Weights of a small transformer language model.
Size: 9 layers, width 160, 2 heads of 64 (1 for keys and values), MLP 640 squared ReLU, vocabulary 32000, 12.4M parameters.
Architecture: RMSNorm before each block, biases on query, key and value, some layers without attention, capped logits.
Each number is 200 + 30 x the weight over its row's rms, rounded and kept within 0 to 999. Layers, rows and columns count from 0. The size before them is the row's rms in percent of the matrix's.

# down: layer 6 MLP down (transposed), 640x160, rms 0.0733, rows 287-306, columns 0-79
# up: layer 6 MLP up, 640x160, rms 0.142, rows 288-307, columns 0-79
down287,098,177,212,216,189,173,200,233,193,205,229,198,124,262,257,238,224,182,209,205,209,235,248,178,199,185,161,183,216,206,178,188,205,181,286,220,233,225,232,208,166,243,170,200,190,260,246,156,200,221,225,197,210,177,212,167,184,146,207,199,196,195,211,183,115,188,159,156,199,189,210,189,207,196,201,194,204,159,164,222,201
up288,101,133,167,178,243,221,213,187,217,236,218,191,150,186,171,212,252,222,158,186,211,188,195,181,186,226,204,239,203,235,215,166,175,141,135,137,220,264,219,180,224,195,190,219,198,162,250,229,206,206,226,201,189,224,177,249,191,225,219,233,214,216,271,236,209,127,209,232,193,213,238,226,205,185,214,218,231,203,259,192,203
down288,103,193,170,243,189,191,171,128,258,246,165,154,228,142,192,190,200,215,218,217,238,196,184,207,234,221,183,194,186,221,235,153,144,211,191,278,155,210,162,184,219,194,198,221,205,241,252,191,234,183,165,199,219,228,182,189,112,199,159,236,187,170,160,180,225,170,200,207,209,209,194,232,228,262,214,182,180,205,215,229,238
up289,097,205,256,206,143,176,207,163,222,185,203,193,243,173,185,194,213,204,157,171,197,238,210,214,174,184,156,199,204,192,155,202,267,202,187,203,206,225,197,223,161,177,193,223,182,230,190,206,239,206,215,206,230,144,189,143,223,159,129,196,203,224,169,238,240,193,211,148,196,223,150,115,172,183,163,166,198,176,174,202,196
down289,100,202,186,237,193,263,208,190,235,206,200,210,262,230,208,220,171,201,194,241,216,199,173,240,149,231,183,175,213,139,250,206,155,253,152,166,147,213,213,257,199,193,197,185,161,201,199,169,238,263,174,223,202,202,203,160,188,193,234,224,199,210,204,247,190,186,215,218,155,173,172,220,252,229,184,205,188,259,171,188,202
up290,099,205,187,194,243,164,263,190,168,185,170,154,210,196,237,222,184,208,263,193,203,196,144,228,191,162,245,222,238,216,170,219,186,190,215,238,189,197,208,186,208,168,190,192,201,236,231,248,188,185,232,149,204,157,182,193,214,240,241,191,164,196,167,221,158,126,187,167,217,212,208,153,190,248,202,131,173,222,232,201,163
down290,103,223,201,241,187,173,182,232,244,217,216,206,223,148,174,228,188,234,185,203,180,213,191,224,199,156,227,206,206,207,204,182,172,256,125,132,167,247,209,222,219,255,202,181,226,184,218,188,195,201,239,172,198,231,113,165,193,258,196,220,165,208,194,200,223,246,188,250,162,190,194,262,185,242,185,164,188,272,194,249,164
up291,107,202,249,231,272,138,138,225,161,211,183,191,225,198,232,236,103,205,253,187,214,193,175,125,153,190,157,192,197,228,184,223,221,208,220,245,171,262,229,266,209,202,172,244,180,178,203,170,166,250,189,208,238,184,186,209,206,244,257,220,187,172,195,197,186,235,196,206,237,232,168,176,211,198,208,201,204,206,185,223,148
down291,108,181,220,158,170,169,273,234,216,257,198,252,217,253,207,187,227,176,229,201,260,202,250,260,221,207,209,163,186,180,142,171,171,162,210,183,163,223,171,203,183,230,170,171,187,178,158,127,203,216,150,225,227,198,230,218,200,180,166,201,198,171,144,213,228,223,245,212,187,222,226,187,198,228,235,226,203,195,185,208,167
up292,091,171,214,197,208,242,159,163,173,235,123,233,226,182,243,165,197,129,188,154,209,233,164,197,124,197,212,232,204,190,147,182,200,224,244,160,232,161,240,208,251,187,183,163,221,211,197,196,195,202,230,191,200,210,201,223,153,183,174,181,185,205,203,189,193,250,192,176,216,165,197,201,146,211,135,214,258,224,202,229,142
down292,095,208,214,210,174,136,183,230,188,234,223,193,196,132,199,236,208,244,155,252,163,145,244,202,225,184,170,160,170,162,234,189,192,195,183,168,215,212,191,209,207,261,230,205,182,159,177,208,205,174,220,196,201,160,192,206,180,183,208,154,201,246,163,239,191,227,153,219,160,231,232,231,246,174,166,197,115,151,195,272,206
up293,106,243,199,175,210,224,188,200,199,164,201,164,206,174,181,212,212,237,203,215,216,211,228,105,178,182,145,198,187,196,243,175,180,170,217,207,192,208,138,201,261,221,151,196,167,211,197,159,181,181,175,117,202,237,183,184,147,207,185,181,216,163,234,189,183,206,246,155,155,178,168,219,183,185,206,177,172,173,233,203,241
down293,098,207,209,202,207,148,239,234,190,220,248,190,173,203,204,228,159,148,222,230,209,224,178,245,175,180,168,235,201,202,253,217,178,167,216,197,216,262,192,193,161,216,184,133,227,202,175,181,201,223,198,151,216,236,198,206,191,223,216,217,213,234,236,189,200,229,249,184,170,238,207,180,223,190,194,214,210,172,219,190,148
up294,097,189,213,189,230,195,201,239,228,207,232,157,188,196,215,197,211,179,265,182,215,186,192,149,218,191,185,197,189,196,154,231,228,166,190,214,190,182,257,194,219,277,143,206,171,141,216,236,218,261,243,288,246,216,209,229,165,196,223,179,162,161,192,216,224,243,210,199,247,204,192,236,186,201,192,242,169,277,207,214,139
down294,096,186,173,178,177,172,190,213,182,132,171,167,172,216,189,175,207,169,193,251,225,213,230,194,188,168,202,203,203,230,197,196,218,228,201,154,175,223,166,211,203,190,248,219,219,185,176,181,227,237,250,157,225,160,207,167,187,213,201,201,175,175,229,205,157,160,177,180,202,206,170,232,237,223,207,185,203,189,174,236,255
up295,097,178,226,153,170,198,263,145,219,228,177,213,198,238,177,185,192,201,183,199,208,214,210,173,197,263,215,238,177,195,196,175,219,206,172,200,203,247,237,211,212,162,205,178,244,200,224,204,247,214,186,143,170,166,226,201,224,208,215,189,196,168,213,211,206,164,176,160,224,186,174,196,198,208,203,208,153,214,205,211,242
down295,094,218,177,232,195,196,150,209,195,157,227,191,163,201,155,184,271,138,174,202,204,182,180,221,193,167,244,168,245,212,186,114,198,204,257,275,199,161,217,209,225,208,233,165,213,275,226,214,179,167,167,256,194,196,176,206,206,121,235,211,231,164,169,206,242,196,184,212,163,227,183,238,184,216,216,200,209,180,223,211,206
up296,097,162,213,204,198,211,180,178,207,204,191,230,231,244,142,188,223,197,147,194,200,184,173,173,199,222,239,255,184,174,202,174,193,198,190,188,236,176,184,217,187,227,270,237,212,232,229,221,161,126,188,149,168,177,189,249,238,210,223,188,189,175,182,184,181,239,196,154,206,165,212,171,219,183,259,234,256,202,205,191,154
down296,097,215,197,230,170,204,190,254,185,202,243,224,176,200,231,156,197,145,165,216,245,238,182,155,186,176,256,239,193,188,202,235,201,225,148,227,237,221,193,246,173,140,161,209,215,188,244,151,240,216,161,162,194,167,228,198,209,267,208,234,172,247,205,161,229,160,177,208,230,178,208,200,239,196,177,186,197,187,195,182,220
up297,089,150,161,203,238,212,205,169,228,255,197,193,180,213,194,191,252,185,169,227,180,167,229,169,184,166,234,171,106,250,166,211,223,165,167,210,167,150,191,158,234,201,200,193,206,167,214,206,187,177,176,216,189,191,178,263,158,176,202,177,230,186,186,182,241,221,209,192,224,163,197,181,205,175,184,185,241,199,204,218,151
down297,096,227,193,184,248,199,165,222,208,291,184,189,190,200,239,182,263,222,226,222,245,223,244,183,226,216,209,247,235,193,138,170,204,164,232,229,183,170,252,237,199,193,214,228,205,223,199,183,200,208,210,186,214,216,184,138,223,201,222,166,201,247,211,225,219,198,209,197,199,240,198,204,242,189,175,187,232,207,206,143,212
up298,109,225,167,171,168,156,177,245,197,237,241,185,179,188,186,176,164,221,220,151,154,211,241,190,199,203,163,202,241,191,232,192,250,200,200,180,194,231,194,195,187,167,212,187,229,92,222,198,214,184,190,176,210,202,233,177,220,265,145,233,157,228,187,223,184,215,221,200,123,171,146,172,197,178,213,211,209,230,190,216,161
down298,111,188,176,178,213,164,184,233,224,215,265,159,245,198,181,222,224,216,226,257,189,240,183,202,185,260,175,225,207,225,216,211,190,206,247,211,195,153,213,218,177,154,198,200,220,219,229,191,197,211,207,204,205,220,183,209,208,161,151,162,185,155,203,257,178,197,207,233,163,184,131,269,216,222,183,179,209,231,201,200,230
up299,089,178,139,153,162,266,146,213,180,209,250,170,149,196,187,164,181,153,198,183,203,203,189,217,170,208,179,226,205,220,200,216,252,182,205,233,208,162,183,171,206,156,202,138,204,218,169,212,191,156,210,147,202,189,231,221,205,234,197,204,193,240,174,204,150,181,204,260,161,206,179,243,141,184,198,190,188,233,143,229,193
down299,103,229,268,198,172,164,235,185,198,174,192,200,216,205,182,202,180,224,200,192,213,191,205,196,264,199,228,214,200,185,198,217,150,216,181,179,180,227,168,211,186,224,191,202,212,212,200,200,228,196,231,209,209,217,138,208,144,149,197,198,155,182,234,180,260,233,172,135,258,210,204,156,237,170,173,194,213,160,263,217,174
up300,095,198,218,224,243,158,192,247,249,193,287,164,183,199,205,177,199,199,233,162,220,172,184,156,203,166,146,250,208,193,133,242,202,193,259,228,232,239,192,199,209,167,212,206,193,176,175,221,190,238,209,171,186,161,163,211,238,188,237,206,227,192,214,205,207,180,168,250,160,177,174,164,182,214,195,133,178,225,208,189,166
down300,103,211,203,216,159,228,243,206,169,262,186,215,198,201,184,190,174,174,185,217,156,230,189,198,195,126,195,205,210,220,200,224,241,181,182,235,155,218,211,217,183,191,147,205,161,229,256,183,214,209,222,209,227,160,225,185,175,220,213,222,212,161,202,196,198,196,160,170,216,230,205,235,203,153,263,174,243,154,174,207,178
up301,098,150,225,179,204,166,133,268,208,180,244,203,202,188,166,172,232,181,205,201,232,204,231,182,230,192,123,216,182,186,200,241,206,220,259,227,182,215,209,221,185,198,197,180,176,189,188,227,217,162,213,225,209,246,180,178,194,185,153,192,234,224,206,255,180,170,218,162,154,234,193,153,162,211,226,179,217,195,211,140,192
down301,099,227,242,186,202,207,186,174,187,188,166,226,210,188,250,228,205,195,221,196,157,145,198,210,247,145,188,197,188,198,227,145,235,167,195,270,203,153,162,190,215,212,203,179,236,189,188,176,193,237,196,218,124,195,255,229,233,154,184,209,165,200,148,231,212,235,212,199,171,186,178,203,246,196,161,194,213,168,243,250,251
up302,100,215,159,185,209,201,261,198,217,204,185,208,250,171,228,201,185,217,255,158,157,146,179,105,206,163,167,185,188,185,248,161,190,230,201,189,251,213,213,240,201,192,233,232,188,210,224,165,177,194,209,209,216,227,239,185,208,172,231,184,220,160,218,193,157,219,209,171,185,198,258,176,176,132,240,168,243,191,148,219,253
down302,095,218,218,185,232,134,156,219,196,224,219,168,186,157,202,251,164,122,174,224,208,172,161,235,168,135,225,223,188,135,177,205,222,239,165,209,179,187,134,211,198,173,211,225,198,191,176,190,210,213,236,174,170,222,141,211,254,207,228,210,165,239,221,191,182,214,240,200,230,230,206,185,188,145,181,158,215,178,192,219,209
up303,103,275,213,215,209,181,206,132,213,221,251,168,214,203,247,165,199,168,145,200,216,180,198,196,163,167,206,234,236,184,153,211,186,225,146,208,166,176,231,146,210,212,207,171,242,193,175,189,193,255,213,167,182,228,152,197,171,161,203,174,210,204,192,199,248,162,202,192,173,181,225,204,215,149,258,168,183,206,251,229,235
down303,106,240,214,205,216,227,265,223,174,231,197,196,190,192,170,205,172,166,172,158,199,258,237,222,202,170,178,188,238,221,205,156,205,188,203,193,182,213,203,179,162,166,182,207,234,232,215,172,204,230,171,151,257,210,219,208,212,185,164,204,215,223,204,240,207,228,219,218,201,202,221,177,205,184,214,200,194,197,224,213,223
up304,094,203,237,194,119,225,206,161,241,217,168,212,209,185,182,193,183,210,207,216,247,183,189,209,138,196,232,206,249,215,126,189,206,252,189,192,212,199,249,192,246,160,227,196,182,191,228,253,162,200,236,154,218,174,237,187,164,176,148,187,271,189,173,203,234,143,174,179,242,223,189,162,230,169,216,196,234,218,228,188,171
down304,096,205,226,255,180,158,224,178,145,203,201,144,203,234,218,228,222,227,208,200,140,212,164,206,199,215,220,236,145,160,207,212,182,201,222,194,130,259,181,223,141,203,210,205,246,205,203,154,189,222,180,195,193,162,216,203,257,215,208,221,187,183,144,282,231,222,192,205,172,182,193,129,193,198,166,171,224,150,205,247,233
up305,104,222,160,198,176,212,176,220,189,194,205,168,157,191,208,190,204,194,188,177,255,165,215,206,146,156,193,226,198,160,211,197,197,225,159,219,182,153,166,166,169,158,200,169,264,172,216,179,130,198,192,212,248,253,202,202,232,182,196,178,201,196,131,223,192,222,174,190,175,225,207,240,224,224,236,219,151,249,178,260,214
down305,095,192,164,184,238,231,157,208,161,200,226,163,237,160,187,202,175,169,213,198,159,233,170,176,212,232,211,187,189,178,159,207,175,215,175,248,211,199,237,165,199,212,164,234,222,201,208,196,234,175,138,215,213,261,218,273,176,220,207,178,173,179,209,209,198,235,176,182,169,140,212,145,195,241,197,186,200,184,234,252,233
up306,094,160,145,212,203,209,198,243,168,145,200,181,225,201,199,215,252,220,193,184,244,183,236,235,209,208,215,197,214,119,172,179,232,183,233,187,179,184,190,193,262,203,194,242,205,201,252,190,232,247,228,206,157,217,215,260,249,218,247,211,177,134,129,195,200,179,210,232,181,235,221,197,205,181,157,198,228,231,207,238,188
down306,094,209,243,190,180,208,215,231,202,233,215,236,176,160,200,210,155,235,242,156,130,222,232,197,171,178,155,166,173,252,227,194,210,175,185,197,178,179,194,174,158,197,183,200,185,205,172,198,184,239,221,190,244,207,130,189,185,198,152,217,209,218,222,179,171,189,199,179,183,207,203,201,235,223,277,184,212,189,238,158,268
up307,098,219,217,198,231,199,177,176,243,248,231,210,147,242,244,124,171,170,158,205,206,171,264,198,150,188,258,184,190,217,211,214,223,193,184,178,179,185,225,164,192,180,227,171,175,219,186,185,138,250,242,199,241,204,201,189,212,223,254,191,217,247,247,212,217,222,166,169,179,192,236,184,231,192,198,216,186,176,223,240,203